Weights of a small transformer language model.
Size: 11 layers, width 320, vocabulary 2048.
Training: a variant of SOAP for these matrices, 692M tokens, 4890 steps.
Each number is 128 + 32 x the weight over its row's rms, rounded and kept within 0 to 255. Layers, rows and columns count from 0. Numbers have three digits each. The size before them is the row's rms in percent of the matrix's.

# q: layer 5 attention query, 320x320, rms 0.135, rows 0-63, columns 0-63
# k: layer 5 attention key, 320x320, rms 0.138, rows 0-63, columns 0-63
# v: layer 5 attention value, 320x320, rms 0.18, rows 0-35, columns 0-63
# o: layer 5 attention output (transposed), 320x320, rms 0.161, rows 0-35, columns 0-63
q0 070:127163119171115074088153110186084135143230129164149185152087149128097231144085117142116124156079151133155112094127100193116096126171130075091133064138075134144121077117141101159144105093136101
k0 071:088111214079173149142073084135118117114110119133155150137161195130139098166140136134125131158151127079190188171162094130105128151126125168073117160108114126121146165143146122100138187139081153
q1 071:117167116131141095120146101136200083152149090090168080147123095151174114175158103109167111216158082117033081140134130169117121108169117100124168155050149060159119166078119140139150099086151080
k1 067:133087124092139113124165125145146112113166121158153120115110090175120074152150154145110114131181121110135099131142142106126148124190140116080078120195137106164109167181020111165111131160139190
q2 088:122135107155144108126139168139130143137061136148197125153161126122116140155111095148182115129134188156144124099135104124129151199132103102087106049105120112094139095172128099173100122101130169
k2 089:185070104132134130101087128153156105173150102124124207132109119136128143136147100105114148092120110059079119135144071115082118106128151123134189182141100091185080128187114135147122091136126112
q3 088:086154159116100151120077150109082117140095133143117097092169110086173107096089111126142146165171127086140100166150152165104116145088138119076069105129160125104176129097179113143120105131118115
k3 100:076075129125094114111173187180098124144151156089144144126135110161156128125129148108125124095189128146121148160125153141148126116135131156173134149137115096120067137180096099122148110149125034
q4 099:108126194084129136101118118103136124143098133170098121096202083121189127106110145120141167133129101085124136134136123215141064186153145171156122135145146096145198150185068108113110160112122149
k4 139:072073131134147106161150171178098157138174133128074153093129080122146112106126172133134150112181090107124155150171157140151126124141128095070139153160143105127122098205150171136099080115149108
q5 102:159095107141163098142081130112109102121096142131140140136132152079117070115066151130167182151177123067094176171138120169171069074083127137160140123127145173136134112118150168141117173116105126
k5 115:178154142122084141111076111128151154148106085134161129177110178128123159129171074147104088167096125175145109118106111137082102097130108128125094092137149156130103133081119046118183084087135195
q6 099:080133106115147102111100110185110147137140158134148122110109113110112162107104112132159127158086147133172107091159114156170087129071151148127085107141127117168059103152160077159120124143183136
k6 105:152148167128061149088119174130097134161126127151134136107110157089181149182161091151084131115124127154152077083146109167116144120091155133125110106151173134119029135134123131072142096081112073
q7 102:131138173112098172094116113140106135133136159121134102076147105161122138134090115089112086176120086120162107122073143125159189154097129087124129177123081101137128196122131152072136105131109119
k7 112:128117115187148118173127129127142105141094059108157106099079137131117152202111145119136118111115095167089132110175135087160129151094082133142092148056150052168143133125065119140144126088128173
q8 099:186123168124113133083135098125140103199082146170144096148093128107131115145156032145106151085082118129149143111070118109115130081160111128118119072158091134136178108161171126036118131133113142
k8 107:135133132052105145151121102133148180089111139070162138102046081127156082144099102085155094136184112198093092076115172160106094148163094054129101095137135131130103114130082132106105139151127109
q9 106:170110097166159138133105143137151174164146174138130133121144128128142151049080132121130136078132130112091157078119138138118142044084108147139171133152112146115074133105152141112149048074130173
k9 105:145150109088142106097130103120144160187132127117166168098161139112197067184140179109172207079125121134063108129130212132145139115158130132145143127167109165137119094107146151120158118162155171
q10 099:107140179154120119079130053153131159094050145173168080199129152126126101106117109133123219136152072162132215119117121186154062089113136155073119119159143147106113137137090138170112174126109185
k10 104:103177104131116144178107085156078138148119147163165100123175087115124146157131089097073139136126137123139118109128099152124098066115138128178138084145154138099116146102151136119202163136151102
q11 104:203185143155088129114135168122175127139126092089141122206151191121126201171158072093103010172089112142122078115127104090064157119132125147115116177177038074128115097104152083103107077172145111
k11 106:156159129120151154118173108123125186101158083142161138147123172119149064136133102114134115108165140180116161081088063151133103132181094104122193144116183160160079058119135074136148170138187141
q12 102:194119146112121103132102104154114103141165152168122139123112165130125132101126121084178084140071148140162123143080128132134098064173161099212098097164116140116122166135128117106079133111205141
k12 103:146131153099177139130149146095092144116148120105146111105118140194147053095097160109127114133140087088141154146124137134120125157180138091160179088096105144124079104169086125105085121132121108
q13 100:107145171077158091139085140096130084171192154092125096154135192133156125192119113111153121185122151146165107111035155103128097178113132142158140142195145123087089093092136113156077117124123156
k13 099:158103095145117104156174175142145138162062189083162147110098142088149138079114144132117128106123145125103132116136130164145124081115107135051076173153183138176092141143107112156125097178107155
q14 107:137133113089107201092082112143191127083140077083152139185142093112114146161131126079133133148109124062122064170161073172155110176106122144116131150130127101191135097078149182147147156150143124
k14 107:127120068092114152137123142172171109076156110213144145130102074059094180111141128113111114112101136128136127127092059106108104118104065120125137152111177081127145075059166105133091182098053150
q15 106:142149210125112098067144195176140153107137176151191074139136125099172093122139155164111159144100091183120180113145128145147122124138076089158121122138166094118144087158086155105126089108070116
k15 098:101090079105147142124087164084067161159132134152181103105119142089148069126189131114098152085084092143112134164146159128106187124091136148061118083136119150103148144194144138124140118163096101
q16 095:132126125079114093107157149158091119175119098154061140119133133071131144183165166125080149164127107204115133129163127119098095116154061103100144089181158094133142073120111128149102108124113187
k16 103:187103082164140128134140180103128135130132133104192150149106088091148132088164142169122159108104137176129119102100141121098148107124058141088110102142164099147131075148169137121093130093149105
q17 092:188127113085138180155112141192119114236054124102127145123121133146139130162092115120089154149159124143168107138157102209144090100144112123122164104152108106132096165210148076192117175167158130
k17 100:102129145143127102113057163159119095113131120134157101127108088132152137152123132132126109123084087136133159062139138168123126144125138084137158064071198116133082197140099111138136138123177148
q18 096:104193193200133112175077132112109158089145163117134107109087117109166119148091138141125117111152079134161197162150103134193100141070110114150147166115145086109112127161124179232117162079182134
k18 094:103110176137121107187143083136100160133160131125119133085125135143144093176105126177067170117071152101126143177159110121114098165078128108120138099100067179094102152104194115164063189120168166
q19 110:139117093104143180153106112114128214122186162149128157102138143138108132096110100129168129172148186193098166174155161110140127074134066137117107137080126153122115103123168158156122158157143148
k19 105:104086134107140185149093078148227120105152161071164162159126172100092103131088141104198158113159159163119128116149121125102180097077150126112094142131128153096140149103143085156120074106156191
q20 105:089177160144104109132134145111114192131135136185068202089138128107131141138190179110132149115061096123120140050147137101115135076110147212162064141121113140134127149171150163078109143091156120
k20 107:149128165153152128152169058093090153128135202143163141102167102078155195090192151127164094093085129123107137161097049136205155111107150149067115120163091126125106125153161166127134174063161114
q21 099:097026162113110092149079133056130178121126139157077155117114161110112137085100144123083074092188116111150112122213072169162125132184129064128124168119125147149118086168134100095129140138119150
k21 104:111093173097127162140153098128112121159070120149111182149191112148133098062102156129146138132180100115086131119118109198107106168155167138154133132073180057091094126176070165139074123150160136
q22 099:088106139084120198156105112140117135171120174078178131133135099120108117165150125151109125095149168094162153113112142154125161089131142165180133189125156094156129088181141123091143171088136116
k22 104:176109106122066160187162188146117092153176138157125109156137130104136151091151145106176109107162168183122101200125120119157113113172149124166107116130140131121153152130109150107174161050087131
q23 089:100066130162082136146067111121099124099120100142148124109181096113091120143068174159122100137166140168176115152156086105129126103147144170084152123119189127102130180126163079140047124074108078
k23 092:140093150135094113147069094135142165097094113126103144178142103182138071114136098150068105095154145172150118160160113155170202130074023134111098187140165120129107121131132135154135173112162062
q24 100:171139087124080187162140123196090142145057178138102167151094107137122125122163094026112176136167081094084233102165068075139161131087089134111141082142161135161091167165158129125110170091116092
k24 097:145100129091063164127088062144107147163123135099145118126101074110148105126165086092113198156111126066124166115108133153133140163100163137149129077144109148130120033133151173167161099178108122
q25 099:144129126073158134116078109070102168153125124101175140078134098156187137063142087069135092124181102172123166143138202081119119148140133126120171139193128116152107170131126160142149142172137100
k25 105:132179056120131128108124159149178099178202117100109079133148128185207115170114146164124112075112101140106129057163144146125104141168100198148135102085189142121142112068148123114171103124143144
q26 102:133137064120128164114135077053162171135150120135126104106100134140104124107127118046093134148135088089123109118120101148147126159102123168130092046089073093119086039181109102106161130119152088
k26 104:095179109153124120115181210098142171138108141142128066133095171146096107120106123132085162102189110121120112117170126106130051103089099124104104126067107139170056085118147178165160134113099107
q27 101:152128104144182101139150161089164218081125119126125167178154127184086161140135100147161162131136145139114169132155088089083140146078147124182113135121087144090112108103170117144110107111085117
k27 098:135111088132159133144093097157129093147070134087120082078175109089106091138110119145109168155182139074071106110119083114100114149127145136140090106108082112198124143141125106231141132118126107
q28 102:157147156084140044067168112146109150182173106136099084131106153110105090142143103160181198146109117050095182116118119108152140125132146161129127144096092150133070079169158120142180128135121127
k28 101:048134129164124134054139124142109100195168105167196127145140085175149166149114162128126121105123116046132154202101106060122135109111117133103151073125136193109122144114138125137144149127148091
q29 102:073095142122127183133115108138152099125125120166099136115075128177141126071106151102103107121084148115132113148144089135153189189181123145144095143128133117142154137138085164113122156138144092
k29 113:106130131136136149089128162135153150075167134193126187165118183140156103130130191122150134158142120145146074151146158091121144173155103093103121125116170112098128134079070119111057073106172148
q30 100:184139146121147138147157134118142091145130105125111151129101131120099155106095151179105113117078106124178124105143067136133141035108089157092084153131135149127143207124086094109137126176092162
k30 102:115178166059106089150163142165122117100117083166111138102121047165111112135143105121163145084063155102149114138126087178122150157144119154160074120098109060116141132158037131112166164137117117
q31 102:114126095122167149092094180121195078119101098077163086155127142085126130134151114112073139165184093145140121087136144120154147090128117028159170187132168141133101123082131121157092079098103208
k31 103:155141135102178180160135098101181152141100095058114111115156143063105143109132111148163171088153069120118148107103206040124194102127106134074146119132110116108100050132175075159136141129125180
v0 089:158187142170084143102112116105126149124102067191178128145083131145097143127135117119080155135102125122137114115148107212105094132191076152139154193138094091127081117100130112119156146124097155
o0 099:117124085090137128140148137116183143104158162150088089232096180086166155116178149113129114134086177140157119095092097082073092160192152100156155130157128156150124111090155127117096107077076091
v1 089:115126107171152159104108129121182106115103089110151164191093105155106124115181104149073079150142135092153114096083092047111162152144124101134147131139160112202122080060131134180156128103082127
o1 092:134120133147187092135105158141096069136148120106117165141136157110091161109155148064131109157169071134093110093120155153156131120170159145149196145114115085106183117127153132139097108082157145
v2 103:161102111145153125140111119085081123152101141131153218077130144072104143100155107148130149099136139148156072161164102119110087113081138148204146172149045149142135105159105152150156042089117126
o2 098:107127084119099131077080106116119127077107167188109165167077155120076115115059156174089178087155192121135144125123189102069123107139127136076151121092122167160000113127140142138109105155151103
v3 094:097157135141177089111169165171111147117096178121101085120161106106123138131113110120097131126125078161098140156124158157169184141085146097129121142120163042152117186124171107190101130143128085
o3 093:086130132175128125159173180100120142141156095089091144133145145090097119152184105125158139078126128114102127138137140116140130152099149152071173125150150138113130123182072145159116197192155121
v4 091:118173171186118193107146140093175129090118126138146135156146139177114094178170115116114144169118161121085135161110157116100151130119159156147153169118075142182145083074103109170140146207091097
o4 090:151108116140120125185119143136202093117135155148064118169138200173145150051091124185135119154093154123102078086134054160116134121139121212163074197081159104118163095191163128129126141103082202
v5 092:158137188141148172173077105156114109093133138094129137149142095129166176142066021085165161126109158107130122139132087174129124066092126159115165099105094106164143143114138126151150135127056126
o5 092:118146107152114111128124133105131162118118080142137111158133106126153115190143075148122163046069071158158131177160151073124123149152132093122177146100185108087148120122095094106139108118161168
v6 098:139178116117166072162077125118107096106143105120117138111123085138120163118127161149101137093139146119094106130115181090115068112152113186076128114058105125118153091117076129130151063151114121
o6 094:124083114171153102121144136107040087087149113191099061151119153166129139174086064103121190153117061099127178157128137188111110103109136147109162102067157113151091153144115120129083154136159082
v7 082:093094104081136068159105109180137137143133124131151104046123115060154114115148165138135162161152153153131122090178184127109127113100133124119153087174105139083128128066100169127117139146148172
o7 091:172112077118115129194126150211117078138097114126139170149148108111106121088103116124084133065141134124079182123159078134173111102171168182103125082137130135136193095137071149128118172150153114
v8 089:079168158208123133135097108171109121122133128112114147097130110150118142100163193191163157160174116162155110146138149160146103141191147119069097100096152162148102113066097140103080166117152148
o8 090:151090158125097095089103141131156091145068104134138101158080116110163100133168120152146107169087105132118126142123106128163123122125144092116124174152127104116170112118082165160081122073136131
v9 095:123096104115156116132143119126132124097125107157159123163156160085107141152172094158097153092133166130149134075155100134110149158111149175148065195127058136137164179158082214125186130139117087
o9 096:156177150111145105118100088088119164158183076132101132097105135160145172116119095080150134130152094194128039170110109123115193072128129081099236066184122131106131165103189176147154070139062146
v10 092:098093110169121102114136109171159069099092155110153153123089102071104080154163149087109157107131144153192112224127185114118137169178134076076155153172099152083103109136133170154194148145122155
o10 096:123159165147083109109129112122080172188124176161132130172148112079142135087152139148191118129167103144114163161110182135176097117107120110175133112071137076209137154145088158113098167118159114
v11 093:045109084154108119077194119122120127138147085096124103133106130057079124173180143166135122123103168141160099135122142115119145160113127092131145171171109135197114062136150152120123113136129059
o11 096:155179150108066160153084116117161134151096161189100138139094103114161103114169140077113146130105117116137107080138133162107094142162137162143171159122129118132133137134153178139126127109101113
v12 100:203162180154144115128166061103109096106096125178127150142175099153130143108146191146160130161119119136059152138098124175092100147173147126114155177191077150148122060106130107163109110106072094
o12 103:130167110122135101101126134106127160111086111119165180153143145152072137139120123171142132138127118110113148094152121141100123079065140093165098214129144171110155139151211144121124171117149117
v13 092:110095142139174143114118119104178091144091165168122160151087106108196062134095099140096089156114146105119154153108077164129067057128145126157086113173104083140117106151143141149129106061108096
o13 097:113161117114064167053113121146168137151111113132115126160190100132115091166168125160171108199116115060073088177123150114126135105177109143152174119104140129143159175133098149108080117130136117
v14 097:117091115159161077159109147177114201143159200124097155140152122108148104168153116134095129123126162097174145094099047161195076088161154199127145127153080105123077148186162114151140120182137122
o14 098:135165090126131117163099121122134126095151077092122151123098136109131171145172114163158129138163092108088195151166107051141092116061154111091113130131136115116081147069156126185091173109186146
v15 096:161128137132119173160080141194089166151127173131156088084085086137102097112150081139126066131129162096179155120123096166107070110179089180110117134149144097103092091174110101174097149173100125
o15 100:129132080122137115092154152131137147100147140116171133123115102063120087148092112172159169076162170114148182135151100157140091092061079130049125186149135155163122109036119208086116161123151114
v16 096:144080175114148094141144155102080169129154178095090086127130142074107143206152125141116138100197118118114068075149075107102091164129133101139138163128094148144120088123142112128141159102116087
o16 094:090139143208140148107105106102106157163105117125104130112125075091117155136137139199163173161093123104110168070158127165150124148136065150065188101093131182158150145147119149133151146080091134
v17 095:121071090146149128057096124123109162125111111128176117105128099074111077130181141116085122158154162179155104161097119040125124119109122108132147154089171072146130053113153134103126155141128158
o17 091:128154174091113168138128158127115120144152103145137154237139111137135141118149092106172082130133102106131169128124078162123053170130171141137173147150144167174130039087161119129098117089101078
v18 089:097118141146129125159137106067104088156122103147153162165137152239159114117044108121119085105105120189165112202108153113093160109094070127124119168132120147068075089151144151198109120059146113
o18 095:187129142122120133153111126124125129104077109181100193123183207096092138105116144126101116113181090148123132163204132099114178073094120093110140103128061078162106089103124133154167191137096135
v19 099:122130212157150100132109190177183113103203153114122145127168106120078136150132137115136117100152073115108119128126142133115168103186143082143159169110184027085152082146134170134117112196143097
o19 097:073122101125183143119095120160129149127109076105187161142141106136098164171107092124102137195170143142134139140153075096123116125119104104153132124106081083157075093147124096154070128088140117
v20 092:121125086169111113081106122095116165093108129110106140108142122110130105133151130161047149152131106202123119113043166122156119168117161123131163193143092126103126168106102165078157143163078162
o20 090:056100131163079129124156166169147098163137114133120140137096083125077110095127151101185103142152133129174141085149099110085109135180162149189158104141188111139086110135097173075112157060088175
v21 092:110160107118127107127126110156094119054164153112115075107090112116186077139113093136106182105130100072130139146139132152150112115100130154123165180119094145141178111143159091199088132106139084
o21 096:153155110175127110107105121125099083192137112172098165104137065144148104111118171115138078067066143128127154137163121135141084122120165193067187049102165106092134169206154117089207134139100120
v22 093:156157106132110116121122215153154180144120151126173179106102108131152140120151122142144118100136150122145123089094146154061113110169096175099126104172111137191047135171081196113201131190086126
o22 096:107047147147130141100164096095145158114195094154135137101117118142129111122162106157153116142093152133169114164109183087162142157033076115132125170043058171102080100124137156136089110111098122
v23 092:170102133145181115119126144123109102110072122145073157111153164046062145120104133107122167179143082139095180114120136187122181114125153124122089129067177139120150180064139116170127100058232083
o23 088:140194150109175171089151159140146143085052125158155149165162147142106112116141109099209126140084150123132173100152114106168087114123113138104088137138171163117105130124111146131122119097097146
v24 097:072150109105116121111191112096141131103104111089089163131123099129181150079100151137110190138089094161132083133161154134156156171108185140129152107126154065067155180153088102055074140124089126
o24 093:171139135112113139125155146120118068107165132142136201130144129119161129102215114142140108086054148147133090095096082177100134131157125180079082136181120121165086160120098087121135088164141153
v25 099:132081118105118186113080129137142110133097161131125125082106062164110075095130093134131127156118140128162136178085154073161145123120169150181069117159129096120153139084117164103131094127049116
o25 099:089130115145117123133092145164154161115123100190140179135209059148116109157075132157168115109145121138106149116157170150096172139156146088063120173119132138112136085137127152125169135117159187
v26 101:182144164084129133118124095095124103147144113194116169141183142161117111161130134087110143089106082153157147139145191179128185144140163137080064137176136134180119134157120091137147153110203090
o26 096:096070127108186148184107100109123153128085146119116187174148154185104078092126096129137117124179160154096132124103141059093193150074080170161133140141138172136111144140163074158110164171127159
v27 090:130187165150108130094120146138152166129152136200180107171157123120136070156172175123120124101118116125181115120124127120076170139150098116128115134141094135141109115076068103088172119135048091
o27 094:140155110133152125080122094149149119133122158040110100143140100186149149210151135099147037117088147201154117137076159073130147134131109102138155075174137114162157175170133148143124137073139150
v28 096:141211139104128118154111098098085128117158142200166143138130141159081125135151140144137086114161139081148111113119086152121154111128078175114189122135136163126116123135081058189077129158136126
o28 099:099126168078132166131093085103206117115130066132144143138104129159132068141141119103091152094123081213064102162147138090120158101096142099113122114118107146067169125115123153108119082134144106
v29 101:161107108202125093151167109099156120131130131155164124107106163159119071127126091106099197171136074114133134109113080122137118143096072127109178169082114189132139136063146131130118103098137158
o29 097:179114148103169122108124097138173108103136200153133130084093183048129106087127097145201079139160137060154128138131106118135134045119135138176181094118149157148123097146084125070202132124123130
v30 087:157114127112141123126132110126166103155123173144166153146145144139107132110177151108064087155155142130113097134118128133096172156167110162111181165096181132073118137144077084054108127108156113
o30 090:087186091143106167121099132129096091125068117038131157090137109151183140095112044145188167138155136066128061109108084127222192031120205146075131158151142122120118105087146133186116127167129144
v31 090:126145121155088190157126178141140185184068128128144132141160075197104056164118146193106129171137134073075176129141134104093144163144145157130115074129112121091096123189116167132136082101137091
o31 093:164124074145106142123096126130130114121162078163102153123114097092111161133189118115077073162112159143134156176117146105139103102117153091092086141097071117091124091136145106122115198211099105
q32 070:121070122060100122135176154123159102183177143137111155056147126106175143098112126147159105132207093099069101143091135122168160102158159100080148109148114167151104133187125154156118125164106127
k32 057:118109171147119117140085137105134176141158068126152116162059091083094156203135110175116158123118146133093151191161102135113165127055118090084151151114130115178159133051148151127142083149202119
q33 063:085115110165148151083130141098160093159195151111083183121107142082109126131139110124103101182155122090108089147089111117091101141169138107130156109107098140118125163159097162127139139062156101
k33 061:118118152135186101135131150175165087124104160147207081064128137150144161134113111128107126131120155160189076069100084165123131107157124118162132113119181141105126150118116152117138166142087113
q34 055:122096130162143111095073134160131178090137140175157212073151130128119093159091122117123161126140119106157150130111146130157092135096115173133126104132095090173097158176111093105072193139076155
k34 076:166123126120112141088095179141160108227091159153134114158088106150124104121134128104132118147106186142104111152161099144146124122152129141159141158205120148097127185191116145118130126129109129
q35 103:083068143092087159122109153126191113197173116126145195059157103131125116100076115151138133164183078092114095137129116180121110120137163166114143137140113139140128132164138150112136178138124122
k35 088:133123138084116136135173125148167132184120171123099109142156116112200074097099159098132128078136139128137129117058108118113129124149162150184104130167136137115137151162148175093154223126086128
q36 127:106195142201149117136133106073104131096127102090117086180132158151131155162185121108097067130115158156124118096113157055093171126132055074129113125106128141123134139076106146116105047096116149
k36 107:117194116119112047133149112133143119059124127119138110127151131121112186166133115188178179099058175112133148103135071147143177147135097077119126144092143123119150091115092140083092037130105158
q37 075:107185150157137093088166123117104109103083143102117087180127157147135175135164110120119080124081179122164123090135160071109170152137069102141094131126128142094156147108096168140131080110085119
k37 124:106057116099144179110102114093106142193115152159123150148165085100170067094086171086138112127127137133128121142102166135116105140122191175122090132134104169132145200179163113176123221127171106
q38 101:128066117150070185038120179086161091105161086180139097101166107130142112140183127138074108117130152173120106115113172088068146088185131077126119141131097115104179129160102102073098086121132136
k38 099:176119126132121159166144146131091115194195033107115126113098203089106122093145128075076060144181095210153100142150173082036107097083138121151108115173106189162107115122154166127097144046130091
q39 091:105136160171159076151145052121126137125115120120158146111133174160126133116088164089171095133127147154151073158155139109149160197160084105088102145179152162145184124139101144096116162156134132
k39 094:146143194173163146138144095131155144151160108099100137118113120173096157106156177068133099163114072131132122121135060112126114121104075185139128143146171087179120082083166175111124184140157127
q40 099:124098152098054184094163144102124121125177160145167118033129112127113129147174143118103116130103128047065104128123115136143157173143137205114112121098098141149120115190093157124197115118134223
k40 096:088112127158067109119125135144105122163148156176149106153137101129109107092083135100118148208167141146141149105119202140127068163110120088102110152143123105137120156088119143136085117094154115
q41 098:197172125160131136177166134135127158169105142111121172196092169153165120141105142110156150130158102152169171204125090154169088129093138082133163135086068160131085144206082131147128094137140085
k41 098:099135141134105068139098106121145154160054155090117124119126139138113097133107128125085162106076066136142119111185090137183150084136110161160159122119124134117118129121062123114155130198131098
q42 105:131108092135104200094136091122163118157127118093175123126098121121105124131109132088104159110087102120144039137083083176109130189115142143128169101111089125162136114170101100146156108150107112
k42 109:127191078113099109123079106117092046142120137203189160129117130116107096105154133091110176133099111173151119106112116066137125139081084101143135163096140147160146120139154132078185136073094108
q43 089:113190149074139078172162097074089113106137137148086139128112103135151149100118152077140128104177079189120187093120165071108149117122145170158109136155104101132099141094102111141103150141139149
k43 110:100123093089133164188131110117071165153131120103118070150118108121137123092153129132116096139117069096146142170110186052129095136106111163076102110140121180141142114143156128127108135131108111
q44 091:129213153095104155154157180144117102089183155099106159165102103086075145194086128137157143133162135205131129085127079115164139119162114129186080128184169100108144101125109090146142122126123113
k44 101:133120097122129137161072127169111088119101123169111177122118147124133090128112086157107118109154165138083168097142133132104137083088114178120144165115153157138190123157165084124081118098104135
q45 096:087130133087091125141118142118157132098124081098126137106103111109143166137111113135062106087118103149155062144143123114109122190115120121086174200173158047119206130131184084106105112213105065
k45 095:105157158124171076079149123111075122056156119172103134172115172151184131122134108118119110167182172163154177083065100097148074100118061105136122139114231150182163141149130111136132136131137126
q46 116:125140137152148090127163176125130160095130151128163128154137164122142143200151139152098147137175120173119140149126142112121145127113115105125154114117124111094135164131133088139081057070108120
k46 111:142163105148121153138104144122125119141073151113140094129156141129169080148079142156156100123145123140081067199138154132094147074183155109105096135094090085133114171149108079130087176137092055
q47 100:105113169154150091084132157093137112072174126128132201129176149056175120102124188121168127136118158168138099146151196123130111128083101176134118127107123093123118169143067171136150090089132136
k47 093:117152143133165147118128141118161116151155120181147105145121152135088136058114121074167114101081139132145097162132082147173096113121087162114136198139119158078100093150105162099099133145085112
q48 099:095113157102115105159120153134129116126066122133149141193127097066195083179090134167067143120116109189161194144050158125180114117139175157166171125161110106108130069075117115132132120090141139
k48 101:126104088163147148067169104124103118154138161088117111152090121106144089128082122128101050111142182156077091150124219060141154131132122117084101102131115142134099108088095098162082134160165151
q49 089:152101139130126098041067088128117132145134159145120113080111069121138102089097116159133056125120134146137110083164130109102123132142196132129096170134091110127102100136137063107151121165180095
k49 098:139129122209109101141184110065155147186131146108128117127143145089107114118150176139155069163125183098094116104128141146086089111116117169111156137119183135161134120173131143067168048063152094
q50 092:126105123114108209083162091172098116136122115130145164137168103055148120124124125095128088180151120160089097192171158113096144195144126110124119090160164149109162144069108160149092140095138106
k50 098:092110131146178209113158155108111095122153088147177172123097152138062147080152117116073163178115088190147106129159189120143130172117140155065160132101148134110099060046166147118119128179128167
q51 084:109073183107157111113122126015095104058174158122128109157123134139060152181091103136107131168220140165132125166146131105096193052102096090141177147092168157114118095079202136162113107115108130
k51 086:077117141149148158106149117133146159180122100090197105139155123143165126082096134103141107120067173144084159089101086122109128097133096126135123111124110108143172164145109167116104163142136143
q52 096:100126135087166124112093175111105111107144068151138104131069177152095107137103193105040126128131127121108125122085137181116195099171123087140149090170152133125154142126105095115141110083153108
k52 096:149106157147151033141116120096161160119132153143143147129145105059192135098105123159130092103080132191142098125118189119140049149095067153149065126150138107150121115160124110098140112051137128
q53 103:088143141180134089132111197117114117131102164166147112132118135081180091165115132133159094106138163150172169122097130079116189057108125112153107196104128101137069126142128105139115121092100084
k53 118:103158095104131086120098151088080138136092160073125058145139115108167064177105106139152161110099144116128143142191147083099172116150157091054067219113062106117112161105123089183098133122112099
q54 099:121155205122083112107118113181120134123103083175097054089137180119119124178129132079135102143127103164131163127158127141078105077111083110155174130136118135104125134107158135111066151136122160
k54 100:139140150084140144172110174114116124131100109113099119140137156108114153118124138104107139142103089130105144167169153127139120096199135113120148169104074144159108105155113103211103153158166151
q55 090:136099093129120136109141134214116082080146067120159144130125097176177098122139118156147108157171135191185141124098116148111110164111147099155157115177094148095120149115119142146086184154118110
k55 095:161146088092146145147131121089118107113127093096180084174119152076143134147107082092154178146181126178120143126099121072110132158106164058070158103142140168168124147168064119111138137136163087
q56 088:096106084110137036096135130150105144087162137093097118141110127143130116182133111135108173108119101095085147104167137161091169163121138131106170089181119135121079117138106156124104059103123124
k56 093:096175143092143147150072122106090189100118136138047126149195073125161072123140140099165149100126126113125114083108109081183137130151098137110094156089131117180041131123072139112071125109065088
q57 089:174126136095083132123126116131095141139131124092062159124059165079177106138098109137114140124097172138120128132110147154111134162096134076113062142099121144089130128084160130142066154110068105
k57 088:122128102119054160116125113147113128178110100161163136158122154078116150082176155201146137143142147131127062146126104131115111121169124128097136114202120134104069121145113150133127131140165064
q58 096:148124175206168036108121104144155153090098170111110090080138138154074082093108102165164179108157153153149130133101127101130123043100123157109108144120142189097102190114105066107156097176168110
k58 104:095127171190128088132145154190103088134072189142127134076126133164123159097122118124148123036117150135122204105147106162188112120147139156148083110115111100093189137140158128104111118141184088
q59 085:207114062157125143112127166133122155160134150161141093143160108148133104136130142155138125124110088132089131078126099185113112097083117071167149083179130088121144134076114153087121052101043140
k59 107:122073135095120156175088210126115144160108130129084102139173139068100065070091117159159120117118085152132163193186082072116161159172188223158135084152041074122131131182156100192160086162145110
q60 098:112129144077113131063117138128137155157103149106152135087131073157109112145124164127139078144070131151175122151114138166091143169139181129142115161157154137123157159109155154105085188168056111
k60 100:070118152148181139129128151174180103132122061135120167120113141113097139149151166159067102108094090143155121109127126109091168136079109119122118094099156122154111141111149111108110118082096127
q61 088:171144043121201119166141169155199202082138095159101145115153113135064105135115090183147114108111114160134183188113153106078134135113173148168149124130146134124120137130197152103139158112087071
k61 095:203095129112112173096147074121146133196065067119109148107118162149136102102114144158144124106116100182161127167108114138146138119111161166161165132131065132138134112145156086119141144178128096
q62 087:131142112142171110154131044095152107110117047128144100211123143109058109184167117191072109180110162097139084170139113107098155130088140139086094135102144098102158110122108128139122109116103080
k62 114:081106170176147123147126114143144193127121123049089083135154171130155110120107113196121107115102109126111197135112150145087078154167096117113102085132026174151152127153182096169121162138141107
q63 095:114083107123168176118124092143159128097135117099157169144179106108161174123099167021119097147091093117152095111170025179145160148114177175145104139155142087154113120179127148124136161100142107
k63 104:152185165113193105125099121179109082101131129148142146104107079185114168121130112081148109124197073153131128091088100103182123143036094142202130143124183091171105092135108170076096078165110103
v32 118:141149112145115220130118195119058116127165124128160130158129175152078142112123125143088147156126094154180125113091154203175119116153170129085110110127093136129119121094170104145155164128114189
o32 103:101078132093095172149093159115124073153170143194101141078121137123132121143121144194150143166146161162169082132031130129102168132162148127186163088135124135132138118153081091145138106128083149
v33 114:080176142070178166104143144126140157132103164191115061101138083148108073151101124132104179117115049138040126172081154181171063135174196125115133140146108166084074100123116174190199155136069140
o33 103:088112116170161128120138070135079128179164139115120149096157075141159132080106202097159116171108119074087107116111150125146141160118122163126218089108157110126083106180137101105147070124095167
v34 096:147118103111070124085220113161168101174094140123095071158119110154194122151130106120158113147135179176105127150140101114161069161093150094128107115125073113055116142115133138078100120155124101
o34 092:191103131119093117091108113123152141141153118147115092117066154154132141119085152236132074130129163123137105129148092122071126113111162168126072091109130122113118089129161157131178088219109174
v35 107:150080089091101113148159123151144114180156165190176081128101111024112129095178143162090103179120144101124086146124150224134151184136138133108164085223103195120062134063164139170156119087156155
o35 100:181164145166110104118153073131147211144142105191166109154156142118135120136170149164110097143174127158114133166139142075126100151116115104166151102100148109130122122138100196070143153085146144